Each number is 128 + 24 x the weight over its row's rms, rounded and kept within 0 to 255. Layers, rows and columns count from 0. Numbers have three digits each. The size before them is the row's rms in percent of the matrix's.

# layer 3 attention key, 96x96, rms 0.228, rows 81-95, columns 0-95
080:154165151129112133139136114153098112080140130143154119160152122105131120090112110165113132140101136124150142124140143128119140136123107154119109173136096083110114089113127147074124118108126169098144089081106128126117195147127109179141115130111168131122068145149129110113101140176112141134
076:074104103128138111072104115113145152105122131117089130083158101112142122116135078119143119143138140106091115148122127114135105146145108118122112097111121073111146154126119094121088106137140173136113125128186130093104095119105114166141183107120134159094119146124138093119151112139148171147
091:118167108108126113132109152124131113151124165149157134091135160086123081119137170132126112122107095090101129111094130149120109090138114109133110193118128146103101089140124120084112117159134130072077140130106144122163101141111140141158075125122101089106132145133121162146145138098155125116
079:144141133125149117116105104069130098095134116122147138139151098142135093111137116118101137085109164149070110112129082122139147105167131112110109144132145126118142166114131164133160143100139111111138128114108166142104159105135116131113128122104157137093104169087152195082154103153153144160
087:095100094096139129125129117104146160109094130138094166124137135160137094168140166087111137108149102165173127137124139158113102121116117094161120104162131120135136107138130130141117096076074199111129155108134147119108156120131177139123151122122111143082148124147138112098130104147104144146
095:162097154125094169124116144120126147126120148112166111126129150095131140135140167120121139142124112146136153141080164111144116115102179144130143140152127096123150100138175099153096148156102102082112126126096150121152143095136080148143123091069098146108144127131133137158177144158107148168
086:131133113115107115106135137116116131112122130170142146160103134152133128138090105130107133089125147121123118128140111143153123136107121147105138162098138171125187115166147160086145171170104129173167137109128183110111123130134121151080132122197114136129114089069123129144097135128116172120
080:116117108135118110126131141124112093089152146147110118130158107122157093101104139111065141102214131124137131124141112121154142160137132127089156067156152129125149108104150138129160122138168109105092120116110188121163103121138126137162135132109101133126121157132140127166151104124138152174
086:110105139131099105110128123137129097104125154138160114087158144132110151136132167123069158129134160135147142093127123157138108127118102163150149161156144119147140176120111107104159124101152161119138089107154129137123154134175094096124147114115104181107140202099128128127154103120154102105
097:165184143154143148086188142141109140114168096126111142142125124113100097130105140093129114136113121127133149121116099133121125121124165094147185083175172137094074111155128138143111098148142152105132129118141141150107155119192104099144154119114146125158132136120104164116122120123141135125
092:144122160145129094146126140160124198092075139151143130129117157111125121086124109132167180140119113122105145129136115101118075083149125086154115130124119151116119145140134148099108113138150106156076137128133117099114123138174101118095140137149119118076125155135129108140085115169123111160
095:105118082178126169114094111142165143102122154154108139101066157125136124182148122149119106144160143159132136102152095108114154146129117147095124108147113117145157120120166171130130135108134084166116118106102088157131127132086130104151130139123136121126131162130160161097156136112089145153
099:124109137131146153133128152116137138161085111137106117171146151149083142062081113117103136148123149100127134156139158118133126156138149116089116183083126148137103109183152131104084131138155117125139159140123141134146149165127171155123127163134108153149154102157099129146152161146098121150
086:153104147134129101120114105108140133149128149161116154153069098093146148118118068134112111100139138182080077088101104112125117134138115138176124128168161128152133105144108111132109118135110086089145092107083155133135107142073123135132163106122127131133148132135145133129093146154141123139
093:134145114094153118119132121101098156136145120091132118102157094131122146140139122184175132091165111110102133126121108121123120105111149145130130134154147114094082141145126151161118117182129107119109154106140134145135178138128148168061128122140139172114108163126106155143167088141070130136
# layer 3 attention query, 96x96, rms 0.224, rows 82-95, columns 0-95
082:108126180125119136154144147139083155130141095107122170106108117074147121108110141160136074102096095145148103138142110130122153146164124119087144102112133144133149092148130130081122134131170122130101134105102072140134133109150147127121141109084127132164057136102139135135107116131121104095
089:110111084142110110165096157114132123130152110145148116125122107105137148112172100169125148116128101128119085098148115156116124144082053112101105149164160097117140128141170153099147088146120095148107120116133125081131121145170146092153133134165124140145135124121157148122125124083099100124
079:093101108136161142101126125133112139151135102111184148121125104148167134110151153127125120131124172126142143153113159139162104138130147086125117132125115151105119136173111127140153131152120125143175064154059139113129170139143164089107130090062113141161109157134136109138125121147137109120
083:091111150112144121139158140112101110119097115124132142072166130143102065107138122101104104135125127113161115112130153135081165131118088121103167164183156145136120123117111162094113116118165145180111130136146131158121134120148106147110173097156087146140127137118116144116140160170128102124
091:175116110137096116126108132125119117112082150096110144136179134117170136139109126116154111131142104143122145103124092120126142173132130132171131182173130129140156080136141089141150131151112134145084141084100149146144125145115108092117144080102125187131105146135113155125146118155107150174
098:127124111121123119124110151162187141103133147123179141148133137144154103105134135112157126119152092174166110128123101145105107079157156088149078088120091147141120129141131201112125137147114115159159126152088096148122130128115115133134072097128108131146105146148121117128140148118171113131
085:078109100119072119131099105092144123130120158119170089140112131083156127168155137136119139157134108112105125118160109134144056159122131128106150074150167114098134126142128163116075109132142133102116149131105110107098172126113136140110116124159125086162141132122118099125146139128121154154
088:150103127127090157123086100190099122125143092138112114134134149113123138136141134130066162090137149139125131155136158117129081119104127106098150153147115102103124130172105109088148174127137140171116140146145129130092179090143160156099133116129123132107142130078118120101130114165121132163
093:124142158115096160058168119108123162121145135066109103172101112103115116129161147119124136107125114140138159118109162145158135131116117116174134146155105106159096141097143085126107115115152105103110119113167126111137167135140133143107145181136100114078150102128133145126153132103122168134
088:138136115128163107130111118165130095119129142117134152147085145152117119091128111125125099125128128115116141111135141146171086086110160112171155116080128137111142090159108073113126142081144107175159146135148141159123147133103145114156164151124134121167101180150174133117105105096113140162
086:164101119147157118096154125084131177119164105166125151110152136122118124172094125112124112168140088143114107145103121143093124170087107167138121114140116152149140105090095135171133133138180141132126145122103148137138138132138144124129101090093145111165119144114153138051124131114118122150
084:089131097117142122118112117117121073124136158120131114091164135122108136087103157137164151151142166123144148128109152139131140121174114148081106193068093125116129141129186128146148094135151120119119114145089104156132130112114135127118125139145186148130124116138149138118167168143088114114
095:142104096121153114171127123133135157128089117117163168184137114117133159136088124108128199081120133130103136161131095144117109115161099145089169104117105138145132132095102120098152138104141104156160119094101129168112130129163138163126114093141135109129135134126110125179101095126131144144
089:145111135135130114125087112136153127158144102105173149101154123119092106133147114148140094172117097153127107110103178124140148154075158132134109131163102110160119065116145114086104162137172145106170104131138120132133097139090145138096105132138137141117112169132134140148142104165124171144
# layer 3 attention value, 96x96, rms 0.224, rows 64-83, columns 0-95
109:123113147123117079151154138122071171156121126122092093084113127175105117126162113123107133109081112141118156092148153118108105155142137149086129110153118147149133110116139126097113083158118102135149143120125138172105125142166124152124130076159142122124087097138161094132127118133092118165
104:117151096106114122125096173078135156085115143139088121135109137135131148116112117120153105157134148164163119096183175128148111091125156145119120095139130147128154146129156134143094104167115137081142164141169119130119148076135122133126099149170144147119130103132096118071122153130152108119
084:125153102125052181098132120118163108133152088110123116119137130171126184114122167141131160121159155106090076145110099147137123151124128160138121143162140127136106108153110167104119139115118132119106143118141156099139088136121128134160110141173110109162132142094134082134159158131125142105
104:157172121127136154108141102139061139128078161100097170135148112130140119106147168139152123149106138149180142164136110132124141151078138140094145129127154115116152136125104141112133123115120097181118136145137148139116119135084104122132169138150156133120141129162123149098192111147139145083
108:113141171115170121136139127150148131105146109132106089130107119131142104125139108142123160132111112146141115145146124138182112123169121108134126154130093133126122192113122131118154118175101083169144113082163125139073110116122151149078111119121121112164095122097167111184130095119155137143
101:088090124126155150135160158102186122147122149191142162125123124148088116155166131131126107144091137150129103177060118141128107151136143091168174125120142120140133104120138122124112141121113128117129144063127174122096115125148142128103131153106150165108133115095140139139107141145117145121
092:114126091097153147137175161100140096076174105137136151124153158120081151108134152100147111151150133187127145123114086130138106095130099118117103164097132122117095152166141148103131158150133114150137107135132131119139109127129100119109135122104105143163143148047141106105120108137107143122
102:086108136118099123092180185108105108097112150157129143093148121138159139116112115122154110139095191144132122131095103111114100108127152147110132147132126144123150111113103193087100146125146155115097116107130142120136138132142111119106154142191143099086121124132098160100137102101106139137
103:154109169108127107105072112150136147137084129122129135157135120113141123149093098070129115134142173126128127076141108121120150066136125118107104148114118110138117148097156144120112114136145130094072169130144106117108138117102108116140117127140084171140148143173108161133114076153161131123
099:078164112133134112176123107099106151103152161138105106137131150134088182103100156127161160127132130118149118137103149150144093120115156108128121098155134167100158128098132096126159120132124112104178103122118140170122116146173122125094137126098112072130090171105137114141119097144131156138
098:123108111113136156147116125136144127158162180163101154153142096109143154120137096115122075088117109114127118126069156100126131126122159074094114130104113130110139156129106132099147127125098123123126133156140137127126148140114120111124124117090096161129145149122115132134180121059114168194
097:129121155167118119128136120096114144132159159144161127123115116110102086173140123125130153181126127101153160090159139146128097126120106121101150138149103085160140114165138089139171153113114130106095168117164093093148088161118111181111157124123148125129087117133163123138128126084123114109
088:137142110122096132158116099111117143130135087081119115180125109094133180110134136136157165162143164123138098135141091102132170159153089154136132151121191102171116117101134147136098130140126130116102142100103153110128127161147167126135127125137095149153172149107148146100129088142148125099
089:110113155120102103109114149117116138124146096121128088142083100111119095097159135131117122121104105145127133138131116146120074128122130152163105111146174149104134123111097129123125141132155127133161098100150095131158109136165151079115152134092151141059139070156140114096146169174159134124
097:120074129159157135158165135118165130135119143128134093117158132110097185117132091158120116092110118134158113164106116141128140173145096164119086102124108166132138102171168130133095113122144160120129146144151101141072155118121124100141095115134102112116142117143088166129144082109125140131
090:149177095119117111097170132131134120096154111139058127174132163097167108120108135179127126153148095094171158112089123169125106137117113130121116128140155104166103113123146117115135175104095115115106171130098127139156137113134099138137151140120136108143103177121153158136147137111132115121
100:131148090115116089136115149126115154139139101143128135118095140103158105137162106110097126136112173134115109147104159064147082143126165184113138159165155123128130127145116127130123097103135162150116123132135084138134131111144078127116100128120155155112083078118132154129105080168119113092
109:144100142148174175156114136118152111167108107129162114140102109131097138092117136105090086097140127126129101145115112137099156153129105133132108118193132137098138088144121136142125105127181159115169094140103142103098109112133143131168124107170120120119127129101111108125160111093187127114
108:121155147148134077135119152117103087079171137145109154129140162105124165110107120171116144139140105121084137149106150124115167146146135150119144148149133115128114112161121142146161120123129100191154126097127127149120129113187150107083126171106114086159128143144180134133101135166121127127
083:125118138114128118125132168144114117090143143111108129160124174125134176106139098115126103103140137128150089157092166152149103142137113158170126147141037136136104170143109137112166111115125121161167099095153101137122152172115158127117148132122134095134134142130088097114128172123148137128
# layer 3 attention output (transposed), 96x96, rms 0.186, rows 64-82, columns 0-95
101:139132106108117157124113143121170108111155122155144149152123131065134150114132125129186097128155139088168102146123132156137137147134136140127100104106127102110095111154118111133140154154171113153097116100074106079119158158095132105149118176121124116196119110149120150139099120124148113108
106:148142132134105126099127094128124150181127118101154143093134114116143128143123113109117138090098098105093109140087104156095163167121108130144146121099139111157134131133120142096130163089166122111106077096088149095156147129078126153116145090106102124137149160148159139156149128117175170118
087:146105139169188122143136122155165149098109128129149125143138101118136089146077093125113096094137150164150130089123168129165109085134155133141097151055125144135133160111102133128143110124155107142131146151124122166089127139167139122109155082101152121084135106124147128135106120134121129148
103:120081109121101070160112134144162116128180121150154126099097132138134124117109104084123128150120113108109071135105142120142127123135107128185099164113163145147111137152123127153104130143124123123164157118157094099104096119138144158174117117109092076101106140104108121147109161127142136166
108:139095129125107129175125164098134133139125144149140096101141158151140157170142139148139079145134129128124169129117159167122120151089103135158148125127132102096104104098139079130147129094138166088111102125104146164216137145111103113147117119109145148127161130108113144105150132146114097099
103:119152119114146105139094122145084129132153129115127100169104133118147117134108154108099110109128142084109150145183161086138150122108138170080106058152099139143129139131150093121139127095127123109133118142147101164161114120145146094132129082131110123149160133142143134092153119057133133120
100:139111165172121135163089115157159118173119167103116109117124116139152079132113100162120111088126155123147140129151171131083145166122129114116154111172087107129162133114108110153122068108093114110148140090145133161139168104147165105131137119141154127120117118118131119127111103158134096102
096:203151090146131075128075069152141122148118119120117131174109102115119132114167126138150139140118088120119104128146135111150135128128129118148137109140128148117143129150130091141119160128110083127137134137118123168146108097123136127154184081121121109127170120142147109155128110121187175121
103:117170141122149116101143126116094123130150125123113103072141130123115124122145171139091181130116064154132128150111083166143104177096159125133170081145135124110143096139115127137112159147101138130146086131126165145145145126129124136084133128086112124139132151084143103105158150109096157127
096:148093153132115166112137159155184113150113105106144127130126116129144146139139110140126078139118141149104154118127155136101177146170121114107110129096094132148108159130130123114140124136151147135048127132112126144188117120138110157139096115132167130163137104169120139083146159097169101113
094:104121125131106105131163144140096142113129103098118124131074157109137158095157144138134142185130138132128124109175132114097123115111073148113155100164130126162121129102123116149129094091108138101129132124125118130182147091121176118127126119133140111142138135160123118161104167196170146087
097:126162103096126156082111115126111086142140109097099118138188141102127128102115120116172091076156111154126140143140120138127129141127135116125083112149104125085135103127134131127154080151127124130163091062102147174102146154138145093157095145154123144140154141132135168113124123131122100109
088:119129151141169142119126131159137120144122137121154151112154103118122078166111144124060112101145107160123154142080166134113091093104162133142144150109092168131153116133104163129124115118121123154164145130185130141102115116116128092091147114115139121130084115143092077115137116087134122157
083:121100086084142125119122138135153146128108128143172189148148166147168115143123158138136125119149133103103110116153141059134146109121109119161120125134107126168141139131153143107127139108152122146076153108091129101096139115102074153140109096149094108156105159164098146157110113118108136149
094:157129134076093158114112141133127105105100092147124167163061150136116108113134163136080175160085120135116131131101140122101131094139113108141160123128128099146124148124087123112094164115122101162107138146116144080144098094151173141117143145112131136162128117135158097136114142142164110143
088:093137147166065114145094121123106115165125118103173153100178069117112111134166094130116116098134117159098128158135114102079162147147104135108154136140098147082143119126104147113104095123127149116153098112138107140092102167084148162131116120126133119115117099121144121147126119152139120138
101:121131133117129149102114142130160099137105160132129172143147110154118153169124155114149156117132111073128128099130097173160142140096132098150119136092117128097110107135125147122100144132126084141122125138109131099121085145115168118147165106135130088134149170183104078114161132092128180161
112:132134130106114132108118117167107173095096123126122158132148152155110145127129134132154156127125173137102136109133107105155118054136129120141136156115136103134133168123102097139106135105098105158072148148117125103120140109170132100127108165101124160124137112114182156146107152158116109203
104:130080145127136160170142119156151129146114107123140109133134093162144125206158136106139106147121150129179155122117109114108148124136140137116101104154146169130146130112161105127100138157108157113111157119120103113126087129092127180136151125202162130161139118129094137128141102098127098110